Weights of a small transformer language model.
Size: 10 layers, 8 heads of 32, MLP 1024 tanh GELU.
Architecture: LayerNorm before each block, untied embeddings, normalized queries and keys, attention and MLP in parallel.
Training: a variant of SOAP for these matrices, 4695 steps.
Each number is 200 + 30 x the weight over its row's rms, rounded and kept within 0 to 999. Layers, rows and columns count from 0. The size before them is the row's rms in percent of the matrix's.

# layer 6 MLP up, 1024x256, rms 0.153, rows 253-307, columns 0-63
092,206,178,182,206,250,174,212,149,171,245,168,125,197,207,177,196,147,188,240,212,188,163,235,177,188,179,163,156,229,171,170,194,203,146,200,148,177,211,167,198,166,206,211,199,277,182,142,258,215,209,194,235,252,194,164,213,178,198,209,184,203,189,185,187
102,221,212,128,209,168,207,144,192,187,191,186,209,201,186,184,184,211,212,182,168,186,183,182,189,192,211,189,192,163,213,245,262,189,182,223,199,207,166,231,176,199,200,197,212,180,233,212,233,213,158,186,182,207,184,206,178,203,247,240,197,219,210,161,228
094,183,197,216,268,206,255,220,188,217,183,233,207,221,235,180,218,177,210,205,174,145,153,152,196,187,176,242,182,185,165,237,223,157,211,241,199,174,196,199,182,173,184,230,199,187,204,201,160,205,188,166,186,159,180,208,227,164,193,167,203,207,171,167,229
103,144,183,205,184,221,169,187,188,236,164,213,220,177,220,176,211,218,206,249,200,188,173,199,153,193,197,181,208,247,184,179,233,188,211,195,202,236,179,218,226,240,285,152,260,204,224,192,243,212,211,212,196,193,187,192,211,249,139,229,169,184,247,247,273
093,194,207,216,205,207,211,210,203,191,199,189,210,183,266,184,223,202,176,188,205,195,187,233,218,164,157,212,209,231,249,154,171,204,183,192,147,228,204,205,231,211,182,234,206,201,163,164,159,241,187,174,147,175,242,207,192,160,169,202,184,200,201,172,204
089,249,162,244,223,184,168,169,210,188,216,190,154,235,144,264,208,213,149,203,193,178,212,233,205,218,265,243,146,229,227,183,167,197,198,153,175,221,186,215,170,248,191,269,211,198,171,292,198,181,193,207,204,209,165,219,212,226,215,162,214,187,174,163,156
094,233,217,228,223,223,163,146,235,197,185,185,200,125,206,178,244,206,174,203,218,138,144,201,208,211,205,236,167,245,227,132,178,151,221,206,196,178,178,210,247,118,183,213,208,230,200,163,197,191,181,134,231,250,175,203,219,194,159,259,182,182,183,198,204
096,143,220,175,226,203,245,201,202,207,215,238,188,223,202,216,171,194,189,219,186,215,172,168,155,191,230,178,223,225,229,232,140,165,181,177,174,174,220,187,243,188,190,200,206,241,215,208,177,209,248,219,119,204,137,243,215,197,216,193,171,215,197,193,163
091,200,195,194,225,230,246,172,213,163,212,131,227,188,254,159,224,210,156,178,171,231,185,232,148,234,190,209,227,168,218,242,177,216,214,238,172,236,263,166,189,104,156,228,224,191,218,118,169,194,194,212,205,170,202,183,168,142,196,184,217,277,233,168,156
097,183,221,222,225,234,138,251,163,181,168,172,267,177,200,146,171,216,134,219,143,183,144,207,217,161,177,190,182,219,172,220,237,212,195,133,210,210,189,204,202,248,196,171,209,207,207,230,241,194,206,243,210,301,214,185,198,225,235,275,226,158,196,198,179
096,169,199,175,231,227,278,195,186,193,228,210,254,196,209,179,192,209,147,175,147,235,245,183,213,184,234,155,254,188,202,226,200,254,225,194,228,152,211,181,124,198,234,185,196,207,221,147,170,206,283,189,202,228,201,126,224,212,191,200,206,189,177,186,143
100,226,247,165,214,176,182,209,197,186,220,200,214,233,165,213,174,198,227,183,189,213,155,187,193,151,164,186,214,205,202,170,210,212,198,224,135,212,209,198,209,259,183,185,169,198,225,214,244,236,156,205,168,194,180,256,210,189,194,224,207,156,219,229,204
098,242,235,217,203,205,186,235,197,223,178,177,188,178,213,273,232,257,184,216,219,188,206,239,143,199,225,140,181,233,199,182,246,172,174,225,263,164,152,159,215,168,240,178,213,203,225,145,225,240,203,190,206,157,204,128,187,201,182,221,177,219,201,268,162
109,217,196,206,203,178,236,251,189,227,173,164,277,165,198,203,228,209,245,189,208,201,211,192,149,228,241,207,229,231,225,227,179,174,221,210,227,221,157,184,199,212,163,207,267,223,227,195,181,197,203,219,212,171,164,211,172,205,240,262,240,203,172,186,262
108,211,213,198,230,180,226,207,182,212,169,167,173,218,191,216,215,258,163,246,202,182,209,168,239,180,236,99,251,189,206,247,259,270,158,212,185,190,242,227,190,201,192,203,196,240,173,165,161,200,220,170,209,209,203,173,141,176,261,203,170,158,185,169,165
105,201,204,187,167,156,240,216,184,196,193,229,192,165,214,236,214,225,147,198,150,157,211,183,195,248,211,213,179,233,161,165,191,211,178,156,147,202,233,222,204,200,209,200,208,236,188,220,156,190,178,231,205,215,210,214,182,205,201,206,168,148,213,229,208
094,195,201,207,191,208,233,174,190,127,127,175,201,230,211,174,153,166,196,174,207,220,214,212,218,219,214,261,225,160,214,255,189,146,212,258,174,203,200,201,217,182,179,223,166,204,205,227,221,203,180,206,253,188,239,223,175,188,206,174,208,136,228,181,208
100,215,188,167,240,188,197,141,171,163,189,246,199,208,184,144,203,179,190,157,206,236,185,122,199,168,230,195,229,171,251,180,228,189,231,193,178,134,212,201,173,243,145,196,227,185,251,215,233,243,169,231,185,184,166,157,195,176,144,221,244,218,220,154,172
105,197,156,177,186,183,258,219,157,215,201,173,229,221,205,226,190,228,251,195,215,181,153,177,205,211,211,165,164,223,227,252,229,151,164,195,141,230,233,184,159,162,224,156,216,219,198,238,251,229,186,172,199,213,268,160,156,209,209,210,181,167,226,188,209
099,214,183,226,206,211,202,195,191,193,160,213,207,184,125,215,174,146,235,178,225,236,188,175,203,161,193,176,204,243,128,192,174,193,183,224,228,262,215,171,179,209,165,231,142,195,187,172,169,186,216,207,181,202,175,223,177,228,201,210,216,164,276,202,220
106,168,161,186,212,196,222,168,213,165,141,173,223,178,236,171,192,183,179,243,182,221,143,228,292,247,163,145,159,163,201,166,215,216,159,199,305,208,211,217,205,183,195,191,136,208,194,162,215,215,236,194,225,203,195,240,161,189,188,142,188,234,162,209,224
096,192,183,170,265,182,120,220,157,133,190,208,172,167,214,232,207,168,194,300,215,178,179,196,206,218,239,239,210,150,241,214,215,172,262,204,217,221,231,248,207,187,199,194,205,262,212,178,225,153,176,158,285,170,227,190,171,222,184,214,159,215,230,183,219
104,251,251,253,191,180,218,189,167,227,159,259,172,194,217,171,150,170,187,195,225,227,181,152,185,198,308,215,200,199,219,237,210,226,190,226,137,195,179,205,230,216,198,230,196,215,170,235,147,224,200,192,255,208,166,192,173,188,208,196,190,221,176,215,206
112,227,208,188,218,139,195,214,199,146,177,214,185,201,159,241,196,195,142,190,220,208,170,225,193,197,224,159,154,201,165,155,188,172,170,185,200,178,233,175,164,193,221,229,182,221,238,217,204,139,204,162,184,197,198,204,157,174,219,256,221,200,222,195,224
095,228,213,204,176,188,191,199,212,142,247,167,231,225,178,204,215,172,185,186,231,170,215,230,171,158,164,149,247,277,204,200,197,150,164,217,165,205,205,170,177,174,236,268,192,249,201,209,187,166,271,225,169,245,233,197,137,179,226,211,196,201,225,227,225
095,182,244,191,196,231,235,263,218,174,186,240,229,252,215,207,217,253,197,202,153,180,159,268,199,178,246,227,196,204,247,214,195,208,177,197,184,189,214,191,198,213,224,298,229,249,172,181,196,176,166,208,210,220,189,272,185,210,245,177,206,184,225,221,191
100,167,213,155,150,170,216,196,132,216,251,214,217,169,186,207,192,189,208,189,163,222,260,142,155,190,195,190,196,173,239,142,216,216,214,210,142,144,217,194,172,177,190,193,145,190,201,229,138,154,256,184,145,190,208,171,268,143,205,179,207,208,192,203,282
096,244,160,192,214,204,215,170,180,161,231,135,237,211,223,189,183,185,248,224,174,259,266,190,225,201,184,195,192,205,201,195,185,218,196,186,170,201,253,198,138,209,161,223,142,205,182,174,194,253,150,185,177,158,231,281,213,203,182,145,188,214,182,146,188
099,242,151,229,213,202,201,185,201,172,211,183,222,155,203,153,160,222,170,168,210,182,192,206,164,178,165,170,233,187,187,208,177,208,200,203,194,219,220,208,221,169,206,198,204,204,239,197,248,190,254,236,164,192,187,223,204,176,197,240,181,163,221,225,224
092,240,210,170,230,161,206,187,148,192,223,224,200,146,173,169,189,189,258,208,191,224,239,209,205,243,151,227,198,213,200,179,202,220,145,206,225,156,204,198,228,230,234,157,145,229,209,166,207,181,151,187,221,231,159,268,238,192,190,214,211,180,163,185,211
102,208,191,211,147,237,208,215,173,208,148,195,177,188,199,241,180,221,172,196,208,178,202,211,172,162,212,262,169,238,184,251,216,143,169,263,227,189,234,195,232,222,201,165,218,250,135,236,232,248,249,221,185,275,194,132,160,250,159,212,162,239,157,190,201
100,190,186,156,191,159,180,224,186,185,237,164,192,213,183,208,178,227,127,256,209,269,140,217,160,189,193,193,185,173,211,186,215,202,175,136,193,201,193,228,162,154,194,184,162,184,177,174,217,207,183,162,162,253,173,233,195,183,231,180,210,202,173,170,215
098,266,181,176,261,191,152,197,233,211,171,184,169,240,246,158,189,215,199,218,192,228,191,143,162,229,206,230,167,163,217,153,233,220,216,182,174,175,155,185,150,208,187,168,182,208,242,226,292,248,173,222,218,196,194,137,187,177,199,207,173,210,152,208,241
099,185,228,184,254,198,188,256,213,159,200,262,240,180,215,181,176,202,202,181,227,210,232,201,191,230,200,240,191,229,170,182,216,189,183,186,188,189,190,221,207,211,256,228,220,190,160,242,191,175,192,213,199,215,154,252,163,197,204,183,182,225,236,160,198
100,170,200,177,224,212,217,222,207,247,243,209,188,243,207,196,185,209,220,210,165,171,229,182,173,245,189,204,136,171,245,229,196,203,206,203,240,254,177,187,229,201,190,205,196,223,170,218,214,160,263,196,206,212,207,250,223,183,186,180,181,211,161,212,193
094,223,199,220,227,194,145,154,221,174,240,196,162,207,207,179,185,167,150,214,205,218,199,159,227,182,217,165,251,148,173,251,187,177,178,230,155,182,185,259,240,242,195,173,209,199,180,190,198,217,184,220,155,191,224,161,212,169,240,207,182,245,218,141,218
102,220,166,209,270,145,156,241,185,226,217,237,240,238,225,159,184,171,178,192,193,245,172,201,227,186,208,261,188,213,196,194,195,179,188,235,223,233,228,170,184,182,177,175,256,160,170,193,163,183,190,240,187,225,248,241,173,196,160,191,217,217,241,196,189
094,176,215,129,205,266,260,228,182,218,218,241,178,160,281,215,197,104,213,136,190,176,193,259,199,200,212,238,145,151,213,189,177,195,159,223,214,191,181,213,225,226,162,255,139,205,241,195,144,247,191,227,191,227,221,232,265,196,197,185,233,235,178,212,241
100,220,240,207,196,228,193,194,212,183,198,201,163,194,150,188,202,263,242,158,221,170,149,218,228,229,192,208,225,239,187,170,139,181,217,260,187,196,205,257,135,211,214,206,185,199,205,191,144,193,216,214,224,253,213,196,272,197,247,217,193,178,238,225,223
096,248,204,158,200,249,162,154,220,135,225,186,186,199,207,134,208,262,200,184,191,215,187,161,200,196,220,171,166,177,255,245,165,175,192,172,165,211,185,205,189,217,152,215,193,157,152,171,265,191,127,173,210,154,218,218,190,186,219,251,190,166,185,177,179
102,202,175,194,163,169,156,208,185,160,234,242,198,214,230,188,118,231,174,196,190,234,184,205,233,189,213,234,136,228,253,221,196,172,215,184,127,209,211,201,205,227,220,215,194,251,234,244,193,212,161,223,241,225,198,238,195,221,229,203,225,117,144,195,159
102,207,194,192,257,161,289,207,266,143,221,151,180,162,234,186,231,202,131,216,157,223,233,195,201,171,169,161,257,191,182,203,202,180,201,150,243,200,176,190,242,219,120,194,204,204,202,168,194,228,174,195,198,162,218,231,250,220,186,143,235,197,212,197,178
105,169,205,173,204,201,237,214,200,201,171,157,235,160,143,185,189,223,225,236,192,277,147,217,209,205,271,243,173,143,194,182,170,190,212,149,181,140,169,249,237,175,238,174,185,235,228,194,174,205,95,200,197,157,246,185,208,166,189,234,226,188,173,199,198
105,200,233,180,135,179,181,247,195,157,212,196,192,245,182,198,182,183,155,164,187,197,196,192,197,199,210,180,213,213,190,214,165,185,159,235,209,202,236,196,184,170,194,223,171,214,222,175,230,131,220,204,233,185,183,196,172,176,197,180,179,288,192,179,195
104,216,221,156,240,226,170,243,202,239,189,209,182,182,183,182,224,196,190,145,164,205,190,184,213,183,205,193,262,216,180,211,151,148,183,204,204,228,225,192,133,213,218,243,176,168,167,182,172,232,191,184,197,131,185,214,201,207,231,201,149,264,184,217,230
098,224,203,168,184,153,172,146,186,221,209,197,218,217,174,166,230,226,198,213,190,211,194,201,184,181,243,187,197,184,178,178,226,211,162,221,181,209,205,259,214,194,171,208,246,166,180,170,173,149,154,183,209,188,159,184,191,163,255,244,223,208,110,221,179
099,169,188,239,229,274,233,195,174,204,212,186,196,178,234,129,228,233,177,201,216,179,234,226,178,193,228,201,171,196,207,159,133,178,159,226,184,181,214,190,244,175,205,163,197,252,211,182,181,216,180,222,201,270,205,122,209,181,229,194,201,181,202,191,187
093,242,228,212,212,229,211,205,196,203,243,143,246,254,234,222,230,237,224,193,216,183,127,244,228,192,161,204,192,164,197,221,222,189,205,214,212,209,205,207,203,116,215,224,235,237,239,192,196,191,190,171,205,183,164,269,223,188,183,202,167,213,170,267,217
099,203,237,226,185,226,155,196,269,201,201,197,194,244,261,201,206,157,236,189,223,138,219,211,216,227,160,209,158,182,255,139,227,140,209,156,211,207,214,219,251,223,190,183,163,213,148,225,239,215,196,235,262,191,174,218,215,195,186,186,184,169,225,181,183
107,218,194,224,210,209,207,199,162,189,198,134,153,178,227,178,214,164,147,230,205,207,179,208,163,192,211,190,194,187,209,224,202,194,180,260,159,195,190,159,164,163,191,212,133,227,216,169,238,182,191,169,247,189,223,248,172,189,213,194,204,215,216,239,193
094,165,250,162,238,205,217,199,211,169,149,234,222,179,158,179,145,210,227,258,218,172,189,165,199,185,171,196,186,208,139,178,190,193,208,162,216,215,216,225,264,193,175,257,231,217,168,158,179,206,207,184,268,237,152,163,199,227,254,199,230,220,169,184,251
102,224,189,182,223,207,167,209,278,193,211,226,214,195,222,152,251,206,220,209,160,264,194,238,158,212,217,187,195,203,193,215,204,191,201,235,199,249,201,227,159,251,136,219,168,261,212,157,179,159,268,166,222,130,200,217,209,212,184,216,253,201,287,197,209
104,182,170,161,210,272,243,171,178,231,220,177,226,195,204,216,137,161,185,151,203,199,217,268,222,176,216,298,134,161,182,205,166,208,199,157,225,185,191,193,225,208,220,180,156,197,180,181,113,220,238,209,223,205,175,194,174,207,191,228,256,263,195,209,194
101,212,169,201,218,247,203,210,218,192,241,267,245,258,180,159,195,199,182,211,242,223,208,218,215,236,229,177,229,207,125,188,213,199,226,213,186,132,213,191,181,183,184,234,141,175,178,188,246,232,216,209,244,192,216,200,240,171,170,152,245,188,202,126,231
102,169,182,162,159,229,232,236,210,204,177,224,222,204,172,268,182,176,184,212,230,198,238,210,180,199,149,217,194,203,178,172,214,192,139,192,206,154,223,171,172,214,174,230,177,141,232,173,204,156,201,178,205,215,211,167,204,161,197,247,206,237,212,170,197
# layer 6 MLP down (transposed), 1024x256, rms 0.135, rows 253-306, columns 0-63
093,194,220,210,168,232,184,213,193,227,273,216,178,158,199,173,173,222,188,234,229,147,157,209,111,216,188,101,215,221,173,204,195,253,202,181,219,152,199,227,190,191,197,212,239,211,225,219,159,221,160,150,219,190,184,219,241,240,199,206,253,149,181,225,218
105,204,243,254,165,237,238,222,194,212,217,200,220,214,239,239,133,206,209,223,194,187,219,218,228,269,140,200,139,212,182,227,216,203,219,205,150,219,183,206,121,181,235,240,228,205,174,220,148,161,198,213,195,221,202,204,227,222,202,145,165,156,233,234,230
097,232,184,217,161,201,144,129,260,176,230,160,195,217,185,225,210,215,179,172,207,246,175,203,178,213,169,208,202,139,225,228,199,174,203,204,247,178,194,260,180,169,269,240,182,240,197,205,221,189,205,250,220,207,197,197,175,190,207,180,200,210,116,220,211
104,173,181,213,153,188,175,215,218,206,179,153,226,214,196,204,165,213,214,228,194,259,219,194,204,183,231,206,217,214,272,239,202,182,212,186,171,182,194,181,216,172,199,163,127,181,205,235,158,147,215,188,198,160,194,135,160,207,230,220,194,146,220,203,185
093,216,217,214,248,236,221,237,221,192,239,215,165,246,149,197,199,256,168,255,220,165,190,177,211,195,177,189,199,176,167,180,211,234,170,198,215,228,197,182,183,109,225,191,221,172,207,144,188,251,217,186,220,212,191,243,180,194,211,158,212,158,244,229,247
090,152,226,181,188,223,220,161,155,198,214,238,230,156,176,204,239,223,224,187,221,230,177,150,173,220,176,223,207,207,205,280,235,182,217,244,229,155,139,190,214,238,192,169,195,187,224,200,159,207,210,253,148,230,221,172,174,251,199,208,156,188,238,246,175
091,179,200,194,185,203,199,209,201,216,254,176,233,206,228,191,197,194,189,151,216,206,255,211,152,176,211,210,240,255,216,256,275,216,200,248,216,229,181,214,189,184,225,215,169,169,198,218,202,265,181,208,152,184,171,185,214,166,224,156,252,239,206,244,202
121,223,180,148,182,199,219,188,209,167,207,216,216,190,210,165,186,171,215,177,172,217,186,209,267,219,217,264,190,253,226,232,189,241,180,210,176,203,215,203,218,218,193,219,227,217,225,187,146,207,187,281,192,221,173,235,231,195,166,169,234,207,233,204,152
094,212,204,188,165,198,181,234,183,175,232,214,172,275,199,194,181,194,220,231,270,204,184,235,122,135,218,165,199,190,206,218,155,207,216,225,231,178,203,182,198,202,237,319,224,221,199,210,178,208,194,195,189,189,225,229,242,217,184,184,226,249,204,230,192
102,178,150,170,224,232,216,199,241,171,171,211,200,193,246,185,208,216,244,230,179,224,178,205,177,223,277,171,219,215,236,187,166,219,223,183,172,214,188,184,207,182,181,180,174,168,200,228,271,172,173,215,210,171,179,188,135,195,228,226,275,148,213,223,138
094,208,213,197,205,240,190,167,243,247,187,228,192,204,182,207,178,230,167,147,224,215,194,234,145,238,224,200,176,212,253,213,186,164,212,235,196,183,182,211,246,215,193,191,202,170,236,192,176,263,182,189,251,155,188,233,247,159,210,171,215,166,168,157,213
102,184,271,225,175,228,172,194,166,173,196,221,149,242,181,240,198,246,229,224,217,162,198,151,277,222,181,159,172,133,167,228,170,223,228,202,200,200,157,166,255,191,217,158,201,168,190,249,208,173,182,178,214,192,252,255,234,214,217,169,186,189,233,184,192
102,217,203,252,222,224,182,205,178,250,241,180,236,216,234,241,203,200,212,167,232,220,124,228,282,196,178,219,225,200,159,212,195,262,244,239,209,205,227,151,142,186,181,202,211,230,200,200,215,210,192,203,219,204,220,185,185,130,190,189,186,219,232,186,170
112,188,210,226,152,218,213,201,185,165,141,205,211,252,221,211,273,219,176,166,252,179,223,192,231,258,222,208,196,223,217,239,202,170,129,216,196,207,138,191,191,207,236,217,251,215,279,209,193,207,184,193,190,226,205,209,183,222,228,256,202,228,183,216,221
102,208,250,196,199,130,200,194,149,234,193,160,230,257,190,263,208,215,158,194,230,186,195,223,230,171,199,138,207,145,242,226,201,213,171,262,197,183,209,199,157,204,231,227,228,215,135,209,202,218,165,218,143,214,193,207,189,194,190,184,256,194,200,194,193
095,232,178,241,149,214,245,187,248,145,213,217,197,211,214,201,271,194,229,189,217,189,239,178,203,208,206,227,273,158,154,214,223,222,193,165,202,224,178,202,209,205,245,190,186,229,246,176,226,185,206,230,241,225,145,229,192,184,132,200,170,244,205,232,237
101,177,199,211,203,197,186,209,143,214,158,149,189,206,192,250,208,256,216,211,178,221,137,218,148,211,234,204,191,202,264,188,177,197,237,168,217,249,219,185,187,216,250,189,213,149,182,223,194,233,182,170,178,183,191,164,249,168,209,164,199,166,164,193,158
095,195,191,190,189,204,183,169,224,188,186,195,202,230,208,225,149,172,210,204,159,244,251,227,224,169,213,216,158,248,143,205,153,192,232,176,204,235,211,181,256,188,176,202,221,210,149,227,187,218,195,202,170,224,233,172,253,213,170,206,206,280,172,204,116
092,167,217,214,168,154,189,192,196,239,194,177,219,290,132,155,131,175,234,208,199,158,171,215,235,191,216,167,196,244,210,281,197,222,201,218,248,182,233,192,179,161,213,240,197,212,192,194,160,231,178,174,204,177,220,222,173,220,225,203,175,182,207,161,228
102,196,193,170,215,239,226,198,176,178,179,183,214,193,212,201,184,175,183,230,196,174,217,234,197,236,191,204,215,262,163,205,164,156,202,183,171,234,193,185,236,207,207,209,235,156,151,195,180,189,222,243,125,235,199,260,221,234,223,258,232,192,188,215,263
102,196,178,214,203,184,188,206,235,192,231,198,212,182,243,210,222,231,197,196,233,160,239,142,162,248,177,232,210,138,204,227,227,151,230,184,194,241,195,241,187,225,183,139,163,182,211,173,230,204,174,216,219,202,208,236,218,211,219,163,188,187,217,208,230
112,242,176,199,218,204,182,227,187,162,169,170,255,153,200,202,224,179,236,226,186,250,194,227,203,202,187,236,210,225,172,184,223,208,209,167,218,186,256,165,182,231,203,200,255,254,227,185,195,216,155,150,250,212,197,253,211,202,214,202,176,237,254,198,139
093,206,207,205,174,230,207,162,177,253,181,177,199,245,208,205,223,243,254,181,173,150,197,211,212,206,203,184,261,140,214,171,161,217,190,213,203,146,167,196,205,173,243,227,143,202,198,203,229,168,257,138,155,188,265,182,228,211,221,152,182,178,201,215,207
103,224,215,194,198,171,187,218,195,188,198,220,190,164,186,181,209,211,186,233,241,238,227,230,189,216,234,214,237,197,250,190,217,170,221,225,124,270,144,207,233,161,172,234,233,178,233,241,166,225,234,155,165,198,226,215,184,174,237,275,208,151,248,227,209
093,223,159,209,197,239,231,184,223,232,221,204,191,235,186,265,233,236,219,186,211,228,202,212,207,202,193,186,139,195,227,222,191,182,224,214,261,223,180,182,198,216,180,154,202,185,199,247,227,158,213,166,224,179,254,197,203,211,206,223,170,173,203,189,213
093,226,188,183,187,224,167,137,193,173,231,221,204,141,199,293,214,217,207,222,210,175,222,204,202,247,234,244,186,229,178,249,200,249,208,196,170,214,245,252,193,219,149,180,189,241,198,125,255,146,181,181,231,205,208,193,209,184,171,152,193,255,180,231,211
093,204,185,202,163,192,197,231,211,190,211,220,264,181,174,240,176,162,201,168,268,201,178,194,257,205,205,202,186,221,181,227,163,181,143,156,193,246,205,188,221,190,199,174,252,179,157,179,200,178,221,185,207,235,201,195,163,208,183,248,228,193,243,209,226
101,183,195,198,195,168,252,176,204,232,190,261,238,263,238,227,161,191,175,247,231,179,155,211,144,253,187,190,227,215,193,157,180,162,193,196,144,173,200,194,180,197,156,211,185,165,197,219,209,211,207,144,233,193,177,226,244,243,178,223,234,202,190,205,150
105,173,217,232,210,191,167,209,200,176,192,217,147,144,223,197,187,214,180,239,217,208,233,186,207,187,203,259,194,239,170,222,199,190,147,190,196,134,137,201,169,217,193,156,236,208,242,189,198,205,183,203,232,229,221,198,253,193,185,195,207,180,171,229,246
095,211,179,232,203,240,182,253,193,149,202,166,221,171,230,209,158,225,202,143,143,165,168,256,270,210,160,190,226,214,247,238,210,120,169,168,218,250,242,168,190,190,211,262,173,215,207,172,187,240,207,216,220,212,145,198,210,240,212,230,184,187,212,146,229
109,193,210,190,133,208,207,231,164,171,194,230,164,208,148,195,181,160,269,191,162,218,182,203,215,171,206,145,170,222,225,164,200,200,223,201,201,250,112,178,185,217,215,214,179,163,186,175,188,238,203,258,196,233,175,179,191,207,147,231,139,187,200,215,246
102,244,206,163,180,177,145,177,196,226,158,222,213,216,176,166,232,232,199,161,200,220,121,221,294,188,203,216,242,185,194,214,191,212,156,247,190,189,195,200,161,186,214,224,180,259,186,185,180,167,215,218,163,152,196,183,210,248,169,247,207,149,180,152,254
096,175,257,214,213,186,188,193,168,160,217,235,191,169,215,208,201,160,202,173,173,174,212,247,208,148,207,174,222,205,179,258,190,210,192,188,187,207,174,213,250,146,224,260,230,229,230,234,246,236,169,229,182,209,224,194,182,202,164,271,212,153,164,189,195
103,200,214,222,208,239,205,191,219,194,225,245,224,163,193,185,202,177,186,223,259,211,195,200,184,198,228,273,189,220,211,193,194,175,213,157,144,213,190,136,180,160,198,178,168,223,186,230,218,184,181,274,216,252,220,217,243,206,172,163,150,198,256,224,182
094,214,273,163,154,252,169,242,241,228,206,210,204,184,202,199,188,222,208,198,203,200,175,176,151,195,262,148,217,191,196,207,202,216,208,167,244,179,162,216,242,228,201,163,224,204,148,171,140,227,199,179,150,204,220,165,177,174,206,207,210,184,192,244,144
100,238,217,238,231,175,214,216,246,208,144,212,225,202,182,192,207,209,202,230,185,251,234,181,165,170,178,170,180,246,190,267,177,229,223,166,239,242,251,208,197,207,215,216,137,164,211,185,187,140,249,196,203,237,195,242,141,203,233,165,215,234,167,191,209
101,220,226,209,178,187,191,224,199,259,178,151,214,222,215,218,190,213,233,231,188,202,198,160,267,247,233,231,184,196,213,235,238,192,189,230,223,255,213,173,178,165,209,209,222,204,199,181,172,194,202,177,182,227,189,164,211,186,208,145,225,175,247,184,167
096,140,222,184,190,214,203,205,190,233,142,212,192,215,182,197,234,184,212,201,222,166,218,272,161,202,149,192,190,207,252,207,178,201,194,241,213,150,122,214,161,228,171,182,173,206,242,156,216,212,230,155,221,178,237,176,179,167,244,182,214,129,213,231,189
100,235,209,182,179,189,256,192,216,158,282,206,265,178,211,214,194,234,187,201,250,204,188,147,204,224,218,247,225,214,218,221,264,177,214,176,226,190,184,188,210,148,169,209,213,192,193,215,190,199,192,192,203,170,187,202,214,191,125,130,176,193,157,152,171
087,229,208,180,202,199,215,192,187,191,204,235,158,248,145,216,225,209,213,191,224,166,268,166,176,158,205,213,184,203,199,167,237,248,229,158,205,223,198,201,202,182,237,216,248,228,221,229,175,186,172,187,170,179,183,166,247,207,161,246,195,163,184,203,209
099,214,176,193,199,204,211,125,221,222,207,211,228,194,195,167,220,213,194,120,175,169,195,224,101,180,207,221,238,170,212,221,175,179,150,240,261,173,227,191,222,183,228,195,210,214,151,253,200,254,220,234,237,165,205,205,219,258,184,182,213,180,195,156,167
102,201,243,255,192,166,256,150,234,195,257,200,229,212,249,192,217,210,194,241,192,156,170,189,211,169,203,182,233,207,200,174,222,197,168,139,269,182,179,239,230,251,220,209,196,174,210,228,214,183,183,193,190,179,190,191,205,219,171,131,239,192,218,168,230
104,186,253,245,105,178,282,200,214,167,171,222,203,135,188,214,238,193,170,199,192,183,265,182,176,184,184,179,202,190,162,193,179,163,251,191,222,204,195,164,188,218,211,190,198,245,141,181,214,217,181,180,167,220,219,206,176,180,202,191,198,185,234,212,204
105,226,303,232,204,235,181,176,198,225,202,191,215,198,200,212,201,191,175,230,224,242,182,212,257,173,237,200,215,208,271,215,197,191,233,208,170,223,243,180,148,179,158,226,181,246,227,191,175,162,198,234,205,211,189,202,248,188,160,150,215,172,168,200,210
105,196,206,222,197,167,198,196,215,229,193,204,230,222,176,152,224,173,205,196,200,225,207,163,118,209,238,161,145,272,148,180,205,170,232,142,230,238,219,250,194,190,258,224,216,166,165,178,204,160,123,245,189,185,225,221,195,219,233,224,216,215,161,156,168
094,230,205,178,228,189,206,131,189,176,180,166,203,212,254,188,175,214,201,275,207,161,225,194,186,188,218,240,176,218,145,162,202,241,239,203,203,190,230,197,191,228,189,214,157,211,179,171,166,204,209,206,224,190,206,218,217,215,205,178,168,233,174,219,251
095,146,209,186,187,251,232,166,199,178,225,212,262,208,137,178,261,210,221,171,180,148,198,194,203,193,174,228,165,188,179,196,117,152,187,247,175,167,152,189,211,198,224,230,227,146,158,264,184,192,247,213,204,193,223,173,218,180,195,199,183,185,195,169,205
088,237,223,276,214,244,228,148,214,163,166,255,202,205,210,217,215,194,196,219,226,197,206,177,192,182,185,133,167,189,130,156,216,202,237,225,178,208,183,214,158,206,215,173,200,179,204,214,212,219,197,179,188,206,207,148,185,206,222,189,260,186,197,217,229
098,261,178,175,219,232,249,240,143,167,185,192,232,188,191,188,221,263,227,175,222,216,216,240,207,191,136,152,194,177,189,175,231,182,226,204,224,175,213,155,215,153,252,200,135,231,191,160,161,194,152,169,195,176,231,197,188,222,184,239,168,152,200,199,203
104,223,213,201,187,236,195,189,221,194,215,188,237,223,193,217,194,168,233,202,213,139,193,198,123,161,232,190,193,253,234,223,278,167,176,167,180,212,182,226,213,222,222,160,174,214,180,231,191,206,183,208,188,191,180,164,199,205,196,211,190,195,165,255,183
093,183,133,180,209,195,238,198,216,204,199,211,232,197,155,181,202,203,191,260,202,192,157,252,171,129,183,188,214,203,190,223,210,141,200,268,203,148,194,197,229,212,217,182,237,199,211,211,225,182,209,222,213,221,208,233,203,165,186,221,197,183,244,238,165
107,207,175,151,192,242,221,168,224,230,181,207,244,150,271,157,179,275,154,205,218,244,192,269,251,164,244,189,275,210,138,243,209,204,211,184,195,216,163,169,161,172,201,199,239,223,212,214,214,182,210,247,153,180,169,173,181,162,219,201,180,205,217,177,196
095,184,150,247,204,253,193,148,152,228,244,179,195,196,214,178,195,191,172,133,193,203,252,189,236,234,132,224,181,243,131,201,188,212,160,170,268,184,161,187,171,159,197,200,223,163,176,214,176,175,190,270,181,188,230,195,209,235,205,199,229,172,250,205,211
102,176,199,222,218,237,265,167,230,161,221,234,222,233,201,225,213,231,189,176,93,165,232,189,201,213,187,244,218,242,164,216,162,195,247,216,143,233,200,213,187,179,198,191,193,187,282,135,181,180,248,237,174,193,169,223,203,202,180,236,207,224,195,207,160